config.toml
n_layer = 13
d_model = 192
n_head = 6
n_kv_head = 2
head_dim = 32
d_mlp = 768
vocab_size = 2048
activation = "swiglu"
norm = "rmsnorm"
norm_place = "pre"
norm_eps = 1e-05
positions = "rope"
rope_base = 1280.0
rope_fraction = 1.0
qk_norm = true
attn_scale = 0.177
bias = "none"
tie_embeddings = false
parallel_block = false
init = "normal"
init_std_qkv = 0.0377
init_std_o = 0.0
init_std_up = 0.0377
init_std_down = 0.0
optimizer = "adamw"
lr = 0.00288
lr_mult_o = 1.13
beta1 = 0.9
beta2 = 0.99
lr_head = 0.0102
grad_clip = 1.0
warmup_steps = 339
schedule = "wsd"
decay_fraction = 0.662
decay_shape = "linear"
final_lr_fraction = 0.0
batch_tokens = 32768
seq_len = 128
doc_mask = true
train_tokens = 198800000
steps = 6067
dataset = "wikipedia_en"
Each number is 128 + 24 x the weight over the matrix's rms, rounded and kept within 0 to 255. Layers, rows and columns count from 0. Numbers have three digits each.

# layer 4 MLP gate, 768x192, rms 0.114, rows 90-162, columns 0-191
158135110108114158129116137103149132116103162162216124162134138100133122146152164122092106088122130130166120114160104122120127123104155155114111144135141142117117112151092125143098131119109138135150115144162087111091135124155122100152083152114097116110101112089114118141116147146130119144087095143096103165124146109102132138081147143136134108107121116126113117105130123147096123099173167141116136109126150129142145113182111089126128144134172178151135082114126174127155138110149132132133128150103168137151146139152114148058144145127063108112114135139155123114137145093145117147
148134109129140128124129137141114164112149086116127119103125170118165153167085105159115112139125143132111129109120095134124091126151146131139128128100145110176124091125124119149122095166148181164138150139105126123141160129153121170134099122103117134146094119091135091114170166106071138140150183125103150080125096098107144111136105137112117102089120139148157103082108140159114163111151089146159085091103153067098134089110152153139091136112139148077128154152129131179160086117104139143098123125101100154154131084121138121141131148151154122139106148161103106174130141123152127114
130143113125108136100137134110111097124143104143147138156172145122107144109117124154144094090106108137130130097117129128146130114124107106108125139128118118162151145126119129147117147144125127104117144121100113151143118100092139114147103136119093126127071107120118140171129110125107094113113157095105146101131171149088105095120121151111133128133135149113137114087165143123094169121107151078185110151127137125113157085146076169108122109114129174107131122143152116157128103153139080140140171112121141175113174112133108143099145105133125128127121089134120147141127139163139127161
113134137155126145119127108112157171127139096121127099132127130118093136105132156093135142150158078131104128130080177072117109176138132099163126142100059120116141124127134160129106139098130124111168129132131100125141149126150119128140135138079113150133149141147126102097105121078144067132104113121114138139141105139098136099159164158143146158159125140092136147135162123147088123113097113076142123075115137137115140127140136109135127120141162115137132138098124126109143105109137112114171163098167126145154119133133139147166130097070117115080125121116136149122132090124136139116
147136115105134149093141143109099122094181120129081107117146149096165167143085153157146151096143135146085117136172138106168101114125133075172155146143063112145127137159072163148163114187139082163131112150146130114114112145152084143144131111165108111146142118121174130121115111128154138160089143089152150141120088100140132111146126127161146116158101129122113149093105142150135118109145092125139097117094151107143154110161117108129122138113140133134160168156133143133117118155118124117162194130135131106131151100085126126120137135114084127127118125096130090128099147139118169112
125085122135127170116143153121164124153134104077189107094159148121197129152138131119099176153114131078133118108085139132123122116150132084126127109167109106124152128105110162137125120121096129095133153108127088117107139173168128127111083147115137144153173134115122116148090128121148136160154083125112162155083132134116141106126118134132087106106137130133123139179133127134158139142088102106121101126126139111155145119100167095107149098121149149122143133089080130120129108111156117097130134157143153134129097122134137164157081132106156128124089107105111120109129136136080111091
169137129122153134136113180149111094132127111139177091122120218142140125153108120174183138145155171110102153111137158122095117110148121152135130130091150093127143133142133137117091119149166125098122144145121153100152137152108149118140071163101080100142114138072143110140143129124130128132084092134159167113132138126062130115102136151136137102133114125115119100077127160134122146130149095119132131156108148130153140118169137115152116136076123135122147133132087136130167144127131132138142143135119103118137184117113112132111117111143112131119161148080165146115100126157140123149
093146080135137152109107119102135135182098100100126150124173127106161120133139130141161132106144064127125139100128140103099144127187133111101117116117147117118150128133149119161132153147160082130155131100128136132071141106122129143132113172096132104136125105130147104156126126074111132101151136103115137163136143141129170130089118146128092149133087128112117115112103106163144154106152149172123095121115125161129098131124112143114149110126117142134148138155148123105121111134101126135097131140123080124132100067157119126180151121146076154128104147142115092127136112106130117155
149129114101094090133078156158123159126122112136159164080148120099141113133149133125084123139138071108122143130142107121137100130113131103140092119121153093132095116137148099163159124096123112169120142158148118139113135129173150118143127092097104101155160096152118111108134102121152127113145105122110151093137112149138184122157130157122109125165086146129150125145117159092166153070123112143111149091142114150160155104103118113145143134145123133109129124134126147155136104151127122139102139094123116132136155136121097102144125154103136123094132122184105101095144112097124105196
104139092142117114122124129122138129155096138086168129137132143126181145163136087109134116138109122119123081110131120142108135137125161110153126147132149121130124127149134147133087104129115128126106140079130104139099149101125119108129114122125085160135115122107126095145134115152136124150109166113126148120134101166107135100140116165091120133107128142121143149132106150140129140122145084065130132103142128135162162088151175127104095112138120124135163150153121155117146145103122085128099139092132126128120097128101134086100093154168159172160115141113136099125118170112133094124
136104130142146134081121063132132117135126148135119088095129143115122134124140143124131103153117171154133126107132135130154111142141133128149120150110143122121139144127141181186101163130136145121130138131099155107090168128148083124112141126122129113135149113125132107129090118097159105103122117092163141120132126147169136112147086127135118140102130091097082112126139116078130145079107164146132162115120091162149108079162130108095112103147166122093139152073109132142103150112055117183159146119156125142118137148117129136160139129086152152150117131082094121126128106129135079093
121124140129122106176145149123087127089071092161121150127160140096157119128148081094142113135126160148111124129144133126145146093117066105174133166194180143126122142125134149148127121071098103081123152140157123126110113121122131109138136130174135107143135140126153130115097114095149116141125101160073066118130146128110137134109080113104130110175113137099132148139086136111184131147167117125067134138136115113126124147127097117132096161091139139110157120107126082129110106141140177097115108126163131127100065128130157151123164107107093159078104141167145127122104119118138132143
118152096105115095088087161133162124155109132123115077147165126135139101135125133121122118065107139138128126124152136118102137078123119118137160091124126136125168096120127139133097091127144113116129121160136147118111141125120137145163151103121146096138162148107124106103150139184134127106115127120102159108135117098119141148159120110129158134137107128186112114132114147142094155134132193118123121158097126114119138135116122141139145137155137098116103138143103119155146177152079125110107134119120113104136105119118112125090103128150111128098114113153126093133137161141117162129
131122168146086134093136132135161124115143092141152106111112114100160121141143113143145149141118121156132102144151158115098110136071095068120083165112127127121148127102106150141105148144135104101143164200123093129132120117122134126128124173133164107091177132132139120109134154085113138151087118130122134105094132091122149099142145121160130087131189098157077105126089152180136098127134140108143143120112157142123155112120152173143100141139111142088111143130105150111123151112122122119142153112123133114095143143147126111158115136146109111143152142089147145184122163123096173138
157117141117072107079102130172142163103147144100134130150085119085156124141108143143103082137112121136155115164133102097081152088110127177076131118123136124152156100117135119121162151126142136109118128116111129105135138149096160115100135118116166119127125175100111128105129126099135184148162160150124143077103115094116134075129158126157134159138121145163140137115130130098129125127169135122140119128124136139157101135175119143144142138159157150063147127133174138122103147106162130136086148128137138126108111147090112106147093143111137129166131143149122112131120168126123118165
160093103165164168134169109159126123129181120096148113113199134112125152140133162134116121124125145112148149116081158073116160135101098096108125133094111147177076110100140116121081122106125071137152184100162150090131145135145138100137172155138119123090177111125124115143107106088097096168111157102134097125164112100127173095129178142129117102114147160120120138111146134151159096147147109126173128128156097161117173155148146152121159139116110173107159103134120109148134114174106153111138125118162134130070134125130061136104122115134121109111178181118114091118086152122147114121
135101110105134114119120135122127119139124129143140158175150160087140117131151096119137146117129097131141068138131114100145086125146120146102052144157151164147186110115142095126111144105111121140063154153120122139098119129139143099143092126120138116083171167139138137101119169135150131128106136161134147166102043120157131106085097090106093099156120129128096139116101166097152131174153123061108141163100113142083097157145125116120124127123109131127124151112132132098116112115084128120127104133171134095136112079120129054166141111159133143164140131153143121116133118122123134107
159125106137143125101131071109130116155138123094139104135167142079154131135120134141163105123137145120148124107147121106102044102141160093125099128127122152159098143142153109146094131120148116096100157092126109112121120113167101134166092154108139139107116116141113137103125164092146152135102114087127135140120115129101145065150149155126102106162161157133150136161131161125181170122167127113135116174162117114139138106111118145129113163148150130138162122151144080158122135095111132155118129093149130119156125098127140119103089094085138108133137163124156119130085088131130144167
092123107121144174127127142124122092134137105119133150088139186104151154117107148114147119135113153102098126119134106115113168106175185140161100153167145109127107101132138141140138112099106123133093122164125131113126113115169134106113118094097122132145102115136114084045142103101151069157092119150099122163161107130149137133150105137137131092139160139122139142131120122147161098150139086104118121093148119155144112108159113116134117156162116113103122105131107124155116144142124130103120100124080117065120127091151111143118126133165116120153114116146124080105096161175113099100
138136134130103141098160123136154131134137114147146150107136122095126161159102137107099129157112152158108132109146151072129104114123091155182132163115095148146154140144139166120122122146143117132133128109107118137107119095129144126138100147164146171147150178131128146156142148130133167143113140185093156099147115101124136073111111127182146085159169075112110140124136156144131129118133124154176120117144138129137127120161163127149143116161132174103143133137151115152143137112112128177098155146135134090141121116097114085132122161132112140135126127104140118112110143122125140134
133129143116146114133176155134124145164103123148145097151145135151114105149139126162122141121117085099129150128115111108116147084125095102157140122142130116122113087152134132151163129131167169143147123130120097133125139133112092115153124143137150128090149135114100109152163101086119086136062088113132118124113142166102120110127108119124138117132180111135086137138079171149112098139173123139109136134173143123140127123153143124145149148139132125126145140142166149117104130143163118089125115106126130130133178088140115131131139177115141134171092136171186100120118112156115140161
106134177102115129105143126147127155147169065157167124048140088119109127097119151153156122145181155106150130113141145099126097099103081120130121155109119128145146150124115168157155160124124103119152113163134110129174133142161126138124102103118062126139066131150134132146137098084119139137110126142150152113154110145122132133127093160150131109117120096114107142107150118128115103084095133111103134101111134114150119109146095142161137160150138099111107112126084110144139128127115109148119146119138126141125153119150126103172124132109117138147108148124159126144146157173127127160
122107152125154158136129147112135158124099120116132129131109128137140160095096125126143089158145159137118130102113167123158054096107126098117108106136122086110131106129119131142127144113121153147112115136117139113141155135136131116124085149135087075137130108121142136137095106093135145143117155144116118113122138111107105116130086154126117112128109129095141161105147104145099120096095155120125141136070146132137126105136157110105149112171110195139111096087103111132104088105085067142142155126143090145118174126106148139105072126115153144117163114160135161148141153117130158101
122100106133122147126100106120112095127140117101199139092131193118146136151132121101103081153122115145089111095080086112143150090131146142094120093141141157162150147101116113139163132121146081122084124123111090153094130123089133126152115108134097118167118159128122094120139125133100141125111144100115146141110106109101154120145120119106114139142126137131125113121131140158141163132136143111134127116102116145117094120113111148076133145178090117097118102078114139120121100126105150086121122128105118164135119103105118088110123134132111173163172120097135134152117137104150135103
171133074130137117138133134153164175155182121089164134125153155161110123123150158128095123105153112131161110101163165089154101124120154116121095161141108126103139128100130129130104138152131117094158156128140132123129096102132130115151132126113110118138107130101117087127151119117148154091150118179116112109126125181114117105146174118110138149123115139144083095108151125123150163089139164096121126104124092126106120115122135130085147117102139144113149133114137163135139146131125131135124140046128108067133147091106106152167169092080122152127137156164123117128109119131122144104
150089143153137149169162144142169106119093119120136132128136135101168139134098132102151102139113110140147145132133133107140102142138130137150135139145127135116121134102159104160127165146089111126106135133114143102120134124137153079129126077115157122145155144126174091113138121132161112095144107114118134099108108186166149143154146132123121141173132137116126118161098141131127095142101125142091123111127155147131137140152131137113132145137143126136140121122105118120083135157148149105103109115123116133125125098115114135106138153107144117142096134177125123131133137131122116132
140117135088067146113112138130108129137116152095143132148138129129136111139112098095133117160151118117151150078112124114142114121142140134120154144100064167117161141118106113147147149136149166167158124080127078134122181120140121159134083171165119153102140116109116092141087128151075147165179114098102138125132184158127113118158137141126113148106120127092133129159114161110068101110099136131133141136130143151167143107129161149131112155143126089133158114132177155147132184135163134147098141114155160123151123125108131146131144143099106124110130126134123114157147087122147124134
120133115130103102144112142108135112170145135110143156133117188139159121148139165142133105096148126081103108122147136115086143079066120130103111155149112134113125121111131115126098079115128154146132121142152102127116142156123063117117108113115145149161133113115096113117131123096115138150132162097109133128167160135116131105107117117155146174130127180122130152098118134122091137147147111149091148101138145109094102100170098121111104097070132168076191115143099147169161152140127179126145166103069139118121128101182139151147089150132122116149125130132133109106137144101119149134
121178097133108127112081122134099115121115158147114104175111138126142132094140135110165107097105146128113135116114141101097154101117136149128147119138115116098115125108125115109153131118141195130136168138164157095126175121127135118136139176101096142135055122153153097154120120125113100136128113140165138114064147154136140112135133149127112160089107155127135122166115131139115075133114127045134152155135133106123108157142117160170073142154157126108143099116121134151126128136135130109143162134142145131160101078116141121099134157157116131160126134134088110138128109153124087145
134090157163119137154110110118107141140148148115177122132166104143151123143081152096105137146109149138126136139163148100150072100108109160124098144120139138164148139126123130162101160114104138103121137123131123140110103126093136139136114143157128156128126132116174123108136151127100126101170156168133141160149118116119139142160134138112140102131106163110126110123150164117147098098097123153156112143110162182126128175094098163165119152100160167132107106131177118108125140106105144113159135092161141119129146150097118139156138122162104141142153085104137107157108082126121138123
152139093151111139104175158110136145127151135153153164167136129142152156115141136141144126127156125072088137120069116119104126154131121167121179173153121124138119120063144138137110176111133087107131106112123073142113159128092087109156072166122107147142148109120148136162125154099089114118134132156124143128152123071107162152122139127144131096145125134110138126148121105157134117084159140089126123180126124117149072118119172166113119131154129131098128125158139129124131139143122184122080154118147155153172133107079169118166114196105129130116138142138110134123122130078156138133
144126124135152191126138156152185154123118133126183129100124127140104093129126112145163175101119146114138116133148087145106141099149139101089077163114119136152106149088106153165130179116142161179121114096094150106131139128121129108121128111131175123157124109096124096105106094097107126168125124135140166077164158159151139166095087094122124127135126137136130151132109113111142140092171160148135114100131125111120131176119111132139120111069145145107122155128078147085144123155145107141112125144113151110120128076114115130113130170145109130068128136098122144188161121118163106126
134098142160154147105131167160121148118104109117118114122117099167128120136121114112117149127141149144088092103128097088107170152126155112158096145115154128128176094144173140157111132108111097120140124168143110106077088167149144145143136129137088134139133129123139093094158122118095093135118148105105152134138105143156147176107123114101167153136135077140080110106123128111151116085115125148118122124126123132109146114168100143139100127124125132137119134135106164098114101146116117131135127135082070098118118117166108120163126084149090118123129113146148144124131138106124106146
123119136160106116146133136129110133118124124118146082130132101174133138158168112105101073150138161129082130090116097122140131139091095090101063091128112140121164141175135128166154159109135134103124177137130119103110121090143135105152124140140125144133108172111082133125137101122115134111105109138096091141124102150122130112142145128101109116141132126107140133134132140124113118088131131117062156125150120117134103125139097127126150131117144101168102145135140107143138166153098136063157135068145160156158150117152098094129087116083108156141148097096141105128122130114143131092
104093079142125117157090163089141082124131092154139130168136138131148139118124114151155089117096127134120159132136121121127140102134105123103129138119122106107091087118082094142125147137137154127114175129167116127113142173132140101090089123132117154080120120124135138104102139109159138115135112123063147168125059109095120100114108094191098152129144109135154154172131139147146137127144124094141142122137110095141159122121140108142117123113130119144091145108163146097137121153133141125110154137125153109141149120139113131073122137134124156125143156107112142137129105128155116119
116117129130131116141093138140133136150143149122177112106152138168106172139135123106129109134113116126110135116076131109116093130147113138124129132157164134105136114137086137133119116127152139165125122093137145121165108114116139158121114112154143140087147160166087081074168151094171143160170129147089107147136089092099142147098100127139119120131136099135137125128130103101163155116162074149119168148140166096156103111128164111170123138146131150091138156102116153158144135088129125171138137139104104099113087089144117154139154136175172114140135143112143127132108182083141120140
143119139107110122106128115188142121122166126116112139088133104139095122136134112135170146091133115175113131108148111089168134143191111146156076148120107151083155092119148173140124169146111097122132164132135105102118079128127130163135158137156113132103177131130117117158119120102133178118134123120142130129174128152123134124099144084148117126114138121134126171130160152124155150140145149119150108105172124167122159084150104155104164130118105117118098145177143163126151147121103150137118148096095206127122144075144129115133080108129117103096133123098112156156131135132139131153
144148125131117133097128133160136174114136120089125080103152155166130104161140144151094116136111128151149140113121122098122168139148149131130095133065139143164124118119143128159103126124095124135121127115108167106126124138141144106138154158100102155127125140096120089088143104081114079119124132097049137118146080150085156127151104147140120149104204121165144102165106152173177150106143124164119148119136131143123098121118124134137124149126132104106086131150125132156159166134110124086118114107165143117132090083096126120139140126120115166134149126134123131115124125150109150154
127145146160124146186161141111143148150112109151125135120158119154127105113159093139159148100151161115087104117191114111148109110094105122163147143164125071155103092100110132140169112137108145134154118155142090153097146090093132096140157130112136135195128145119114074106099122133125177152120099104172099100150144156136129134140133103124107153086142145090150113103123171141101103145114119100119137153083122113140156108180151121121128134101098144093098111104073064136115112107101172146169140130120106132091120118153105117146100133147100147125151104158132074138151170153124070127
100134159101121110158098138134124145129154061139152148119126137126172112124149144115124120139108131174131164102168099070118128140095109133173111155139107091165126140125150168132195143155140137181139104143098147153088104105117094114074095093158142135139157167097147076146126139105129104114144155134153114189125112135124156120111109140164116086079068130139139155112153183103150178138117132112083141098183149145120148112151161153143139120123136107156113112133092141142116185126145092054156127103111116117139117163112130112102124083105092152142090100139106148086095131091155148121
157084147139137115128101172121099128108070116113152147177104152175118119149122076086118119099118105117106088157134117101130111141113104114159097111152179117163125133141107123139152109137092176145111097140120140098089155148155156149150120147125100137157144132123069106129148142140112207159135138125138115121122091120106105139098080088096114160123106135138117125126100115105128084110136144097147145143140122157125146127152103128093112133144157111087077112116107150160124165169129111122098115148121161124147106137130117150125084102106112144144103137124140116176090131168120131143
134103100136128141123087133111141150099112116128125111128113121127140154115055114133126130132129132140132119093140077121127075092097130137122110143150134078153125124153143132122125177133145119143088137166117115103077141120127132136157099120139121085084148126128090113105095116088147145139097121159068159104126093092129128142121125105110119077160098052093113166089127101100108146103105129136124169133159098139113112154132087089192134099126123126154114141110074155110156085154145100118092087118132130142129106086174136132143114145088119117092111095091135114132132135106141111100
114094088150122129144125080116145118138141121119101118143181127127151136150132104107122097108191117151097117112103136121118101123131146118092117095086117128136140079108151139127145125154135120122133168092136148132164149128132116093127082143100083153089110106126114120149134106130092118114122109106101116118123126109077141146146155098129087116103137120085168155148165124166104118092156100125155088138090114110091126117144110142117096158134128127118145127151137113135122076114108108149136115119130124131128158098132106142138079116144129157107102116170109132156127124135160096155
124132112101128113095106103127105110193165129119108136162151146083157128145176135136106129100127129156147127104096145065101168149160124124126121134102062110126136079142139129124148155118114099129109169143165158141156149157133134106101102139102117125079158139131154091106156132136133093129137105156156128164089121088148144125100136117145141153126110145145165108129101135128157140178148124100131110139117126137144092155110133121115132161162108140146104112128077112139166128070145149123178127142171125111114140146141101136150102102100153132129109128152115117142124135129084130097
145108136143105150078109131105097142149131138139117150139108166140121162136129172100139123183131105133118113172131124091103128119107096159112164157148153178148081136097102126129152149123165124126121136161163100140125125143107133078127112110153168140116122138123085125135127096121155119138121161112129117103104150140125167124137123104140107147075138124132143106137108099176092103111148141123126184136137125184098146120119122165117135149125152136154114149087096114096158108120127122107050152122178162181126176110130131144072150091099133088153161152133114124111129104151104136142
099128085149121151081133133140118139154159105136118135124130146097135126114118132121097180132148097145089140158131138123129148112110150154163139144144083098141168121135075156146105142125151144114123149159099166110123109105104105134113107118146149072128186119118129100101115117125121062123115091094114101144138109108125118100140155103136106084133102117134094169122076165181119103093148108115128131157140106129140154116137142129109131149164145124076159138149114096100122135141095109161140121117135156104104100152132115137140099156127095118098146119167092069159136144106148112134
096177118134105164126156090087126147114125143099161100135175148136104082136126121134127124098131134110109139113104147138154128101085142094112127143096120135150155107124175167104129156164150082150147124122116122141125146171085147122127081128095109140123116110096111111126112115128098148134130115106104131120133089111146133139076089115098135147131147178146146184132152144134146127079105130095138172135122136149103115121149151136162142137166070155155148132107111151161120085137147112117135116143137123128117116116137146141203077105114088138127104107159124129150157125132136143151
165118145124091160147118130137148168126106167147141085153162142116084072091129144130087115126153164187148067139159138095147131123103120160104110123133117155141126071148105158156126168105126115142074132113130123116125154107169106116096094130127154133093144117106133123151130135128129108135070137127103158170094128105134155160132133140123093077100143122103106165104140104084100109109139167138137140137107147185168101115143158115155176094156195098113097127115072139124118100105161065166128126124113118127097122172149144102118118204069112129149144098118156173140111140130150130133
131143109125093170117136099127129085116142132114136122099123140100094144149101138117116107139105188132154074122124136092141141156107087151099161159161125119110130109157155101134159106124122129126134210119133177083141160130123135107142121119137091149072122106151148087139117115106127095130124102134167134124106157113145121056107148135100130080114163124101127126105156132083128091156119163113133159124160113114122138161147120163119147133137149151133080098096101127128122124110149125135116109099139126145127113098114141135087139142104131126130134144123126126106103143104087101118
111088118123131143132098143156149101109125116077182128165133120083134112164154103126123091123133098133106118139100149105124110101173121171139133144092115105105118108144103115144125105113172175160124151064145106150076128112104138113134100113108125165126113121111084140119097092113168134148112147135097149137090136116157127150122104109172112141153141127128114133118141131129102098126137083100159173128173170156118143080143167106102119130130140104110101163098119186130196154163155138114139093114167110084094100148122111118139097127111158118168167117153147138160139153150112095190
117115084108115097110103122122119129158136139119122146111167144174134165136114155129150170087144121113104146109104155077094144110129131095126123143119104130099157113093151137153125124149145122113107158152110126109110132147114113157108145165083106123144127136128101118117136098098132137102172111110122113099179149172121121077117089137120128143137076143100122117149103156109133206121105150095117107107121131124116132097136133172092192165184139131141165106143141148099113149055052112126079159060113101191116131109116138126133134124122127125147146095151126111134102161127124153163
143120110102130122122120128138156109158152105131100160104094157143138129160106111100135168142136153141132100086144130118173169168130115091138085163137167111148130096142135140172137126136122135138122165148159121127135163154166091076100134142098143133124175124144160113126127108121129172124118108133151116151130113086080117138121123166129116100164146109131119121135112130123165140109122101155147165086104170122141091181113126092144139139134125148114138100115112120097146118096134166157133154156113084157071128077111148126116155122110158109172112137088140143147113177149118073137
118141112121158126115128148088127127118107117102157119142172139143100135125139132116101124131122110139113111100093103126133127100150141151125106157111111101111135090112143172092100150151129117145107108126085139119115136131111117108093107107103147115116108122107189119066174124135121114121120098146081149082129086135162137112107106125084122129125116168120119120101117134126117150094117114118116134121139116155138136115130146115159128136183129136148135165165107122122127148150121097135137155103130121134152109145159144145108093131124124130123121121138102144122171121073155134128
135119107150105167131130085143116120107128133131166095151097136113136140138124117121098088102110161121115130063147125104104094177135140144149100109141145134125068128142084134141127134111065106144151162107142144105104151098169138057118149122110102113110142096129156144131105125129162136143108138148072099175150110104136130127147088132152136128127157137144152110144140085128138161116119132114157104120113080117119124143165124113159122153150135137112134100142115127120158141103147176144177145130119165181106109118116149096155128142122114105110132124124158099120108144148125115137
147123128154071162144128159113125072138155128134141155195092142116178102160121139085142086110174122141134126140158132148161130116150146118134105108175176128127141118122106156140117159190076106132102145115180111124146132126154168112128094159115128134118125139123143106121141089126172152105118148123127126140128105065121145139109105096089079111124155076113074140074133160127177095136157109133130164111138101126132088124126113111112132141128132123112121137128089110139104115133120136114053123171154124124110104120127130081196113145119127154088133132124148093169116122150137153139
145128111114111120168144156079142076130111156169117116123170140137136124084116125139109120104175144148069167099097127129154132131141100129111102119122127119167181132107144136147114150125157125110137155100120137139161139119133129140106139130090130132124117128144143101157118120128095122128125090159121120147182127106151132115117129151136117121138134112144099106166163121132108146144148119086157136116109122162136105090148119171117150139107135167126080162099131087187136143082134112107187113163145142155099122145118118114143160136118128157147113109112135122142176139137122090096
073135150096093117132135143151118119176102168131117071099114133121115131139135134172128091141123140167125127115126139099157113160138121080145126149102124131118093114125105124106120117116110118125101171151147153152143158105122161092097132124138143159118144126124139117104147139202139141130132128103088112117087167163125120119091154137153111078117189130129100079131114160126129132130109114119120164081125120130137099130131153131103176112160152118141122127120132133112130149119130151167134151105167124125131132155151137125122156127130103126133100106113110161141119160136130117146
126118071132138112102141148090128128110128147155188161129119148119142167133109138140153146094080152130113148070114145081153142139162100137143117121114154124105102100148128111151093134118094111160096137148109131149157109130148124152096116168109130124103123147112117130140175143091123143118164147142111127150163119081093158099110091083147120128132161134138146130124155118158174156076101109167177129117108167142081142122117145101121129112130084134143118142129132132086167138094137165143150096132143106170112155107096131133152135098148132141133122111143138129112071125093166118140
146179124096118154123133145102133103134128141149137137107174159126129147131103149134104138120130126158092115126125082149098113080138126149095093112111120125158128143116140137149147122081125141147134121099099139121121131134124146180122166114137114115121146150171117095129156127148104090152086095115104129085116115124160100092130108112171163139108129126124093146124125131095108104119138152169111128119146147144118096122115134144073158137095138100093139159095092129084132128123120118138125145128086114129172114160154151146121120168123088139138090142145142122128079080109096113120
153154125116153127131157133085150064157139120102151129132119162119151099122150153162118158135113155106113101160139143081136121129130126135130109108112128131101124124131133189179150105139163112134145153147134122123078124174132161156158133201104111148106118129085124064109123162095145161184160125121077149167110154134137148123116094135152103104142115140106088153110172142086150111105106129126144109117134156167090134134103163098128162083126145144147091110148082106106120121130121123144165133150134094105138133097142106132122136125161133104142176124107098097114083124121114136121
178115091152126163169121135114114148139115118130152163164129113121114152133166127137165121110104139113093097080126145107108114181146152110199097164136102135091142125108106130148139145137131131162089136116104142118140149169107122108094125107155121147108120094116126129128123133097100165138145099135094131132126161094137128146093115149129113136155135135115182125086125134155135142086167159163199121138117135169168119112122095146119115113127115150132144108110110099113124158136178139144080150133099134157099149169087129101158127160125083083114117107095085100150156170147150098141
114102087115115113102115118128127150099176125155135133100142149148151159141159100133123134135105128164122134137128130081159135173132115142153158156153156105113077087087109121129163099111111120148138150146133138135105136073119139126102135158114099077143132137109128114149102155132113156123103120112162150109119102173131117132126142171163104113126142103119096102167148168106138103132147136146090117093190105088200146127123117159156108162109145127118098108099129077129117129128127144131127130122161138102101122148132103097120151122144094097099154159130086121161127146126140078122
137102157187095150092157129105158107168159114121111109121111190138113151102103119163131103122140163137142096062074125108088116130128124150127149096103069114058148106128156107133142103097134084142089138156176069136182145114146180099103093120136099084147151085090125122130114128157137121135129169101100130070119113151171091141129170096135168150112073118169113160121134117067129108106151160138126104103153114120145088087137162150092120129100142107114072087106126092185158175163164155149110099164146162114085148122111144114181113131126138140129139082167131110154110141124055152107
149107126102152142134149143149137097190113099106147088110139184094156098146111132122128096119127182127113111111143123095154109142101118089150175110107160140124148092131134153128120132100105130140113099095138110139133127076142117102112113114136134146111097114108124089140142109092101111114143171147101178125114125172115126145132138145122098102117161184123180130134110110121135129125129114121103117106148179090170116121112111114133146143136175145061170112136101129138124144172118141199089135124105093150111148136080123137102120122156155110109149122086156155113092105085144170107
150136103148113125140124141102131147126087090130159135111150150144074097112113081124135140105118133117133094141088141103154097119140080111121128158110101139108135144106103144159140125121137151139171128145180141125121154158102160146134132109163168152140140149132092095141104153129105166091115125121138082141153134169158140134166089117158123134116140119137120151130138160128121124146130179133145129146146134133149128169114139126099151125119115107075104127071156119118113111144120134115118130115137149114067132162125124105115142124107129138115117120112100114132122108158122135134
135137145156126165124109108101144162155090129086125147183133106167138095152155091129110109090134094117105090147171162112147139115143096128141108131136123114146156096109091123156111131132138177157162124113185130136127138120068105155162144102137125114142120150137138112124115126114130117115150140128140104106143152099106129142109066147111124158130142145157135124100134114139132103150141128152115154126138145172179136139145129056174085121126129144121137115084134124149151143165183119136153140115139118089152145125120139131152121086153123117124131128138103123119125131100158126113
155105142051124125139152127097140137147136123141144155097118160109136142118182174149121160116136135109144141065150149088108150114113098096138108126119151157161126107126167169146102138142160100102127106115119152120106117139132149164117124141154173079104154138121147087144135146066123132115101073127156138125188130092126188129147106175127156133139102126151148156100107165139172171148098136165137098111132148133155134148113096117115133093107132118151116103121132194133140135121123129139106155097120135125128139127156131109076138187124110148126142153121090114155108135140141115129
119168143118164119106166142100134146160142090125101128096101086097135134116148150133184100132144081159123126136108141125126131116127122141136092113157149145136141078099133155132118084132095131118117128101093138117143163124164101110134160109080146153138160109147125105132151139086149108169143138090098125097112106148139129144160116126133115136141067146130115113132094179166132111139165098118114180114143144147141129169158094114178136106116110149113133121150115157154125125159153142121158127080121127102107093052119120116151140153123138121142097129147127117123123142140097144111
148133163107098130153139142130085125130152147101147115125153185134164108120124142147153121175144107148163133131147139085126143109104121092105170130112127143149149090112130184165107127128139129102108152143167130128103124116115119110150156104105129076157161126133132086104095184115120095114136088100162112102122137177115163138134105156127133091156127163125098091136142154109132105156119118112107138124156159139134122118167135125202133170171120124119118115154075150151126098143114153108139125132104103143154069140171107136111170096104124119155157159135100111117073157120091123110
133137123119122134112163135093131152137145153130113109150104129120109126130118146077116081099126168187069115107114114129119099115101121111087140153106125128133169108140090127138131067122145139135147160094149081106109170136129131118119141145138147160106109117114095158119120124103145143099120176132082122153160103148135116109166104068162089166098156080116112141138161139097125143095132137141166120084143153114124137123115168147142141113137164108088129112104122117168126110096082160143090130112107141114097127112117138120144100174130139084140129093127110123140157143120171148129
151125145095101120124147129102129146140132116070126161119090178102140133113150100128152108127123140159121099137112119125159105103114179117184124137152115114137109114107134157148138151106123161126106125127151116115129119113129125078108142124119154156132133105080123114115086099104172114187119177150112134110120175097126127173143103114108106139115135135081125112071135112120107128129162119087140145046144146128137142087111115137080130126138151154125098112131119128191103128134130101161110122128130119100128146135136119142115123170132131105153122126090086137147120117129116136135
133135115118134119133152154107186105135152145118159100135148130125111132123079138142108129171156122136115135125117119109073082138147088092116114081139092098131161091138140157128089110126124177152131135108161108123119133128161094138137114130114093132124145125067117110138100089130148156091126126122092135125125129110144124121121134149145115141151150152128148138127139147120134138142145143117108146130121143126098099170132137148095149179125155145119130114153117145123118135114146080148144162146120091128170194094138126131156130114139113098127123131127148123107125147073135128152
118146121157121120135126142117130149133126159119133116136125153131124133123123133115118090124126151137107160178132121110154095127075113147070140101129114176137146102118103140110135123133111174127126147096086101128138166120084132097148086129158107136117154126116132136149167068141074113126096118119124120141178118126115118161116138158133101144112131170088117137115115133150103096131137158092122091137170097176145139094158155169156133125097119150155114162142114090123122109131124129153139148115114146130107186084119109130098087158127122119131138127172163110148130153138146118121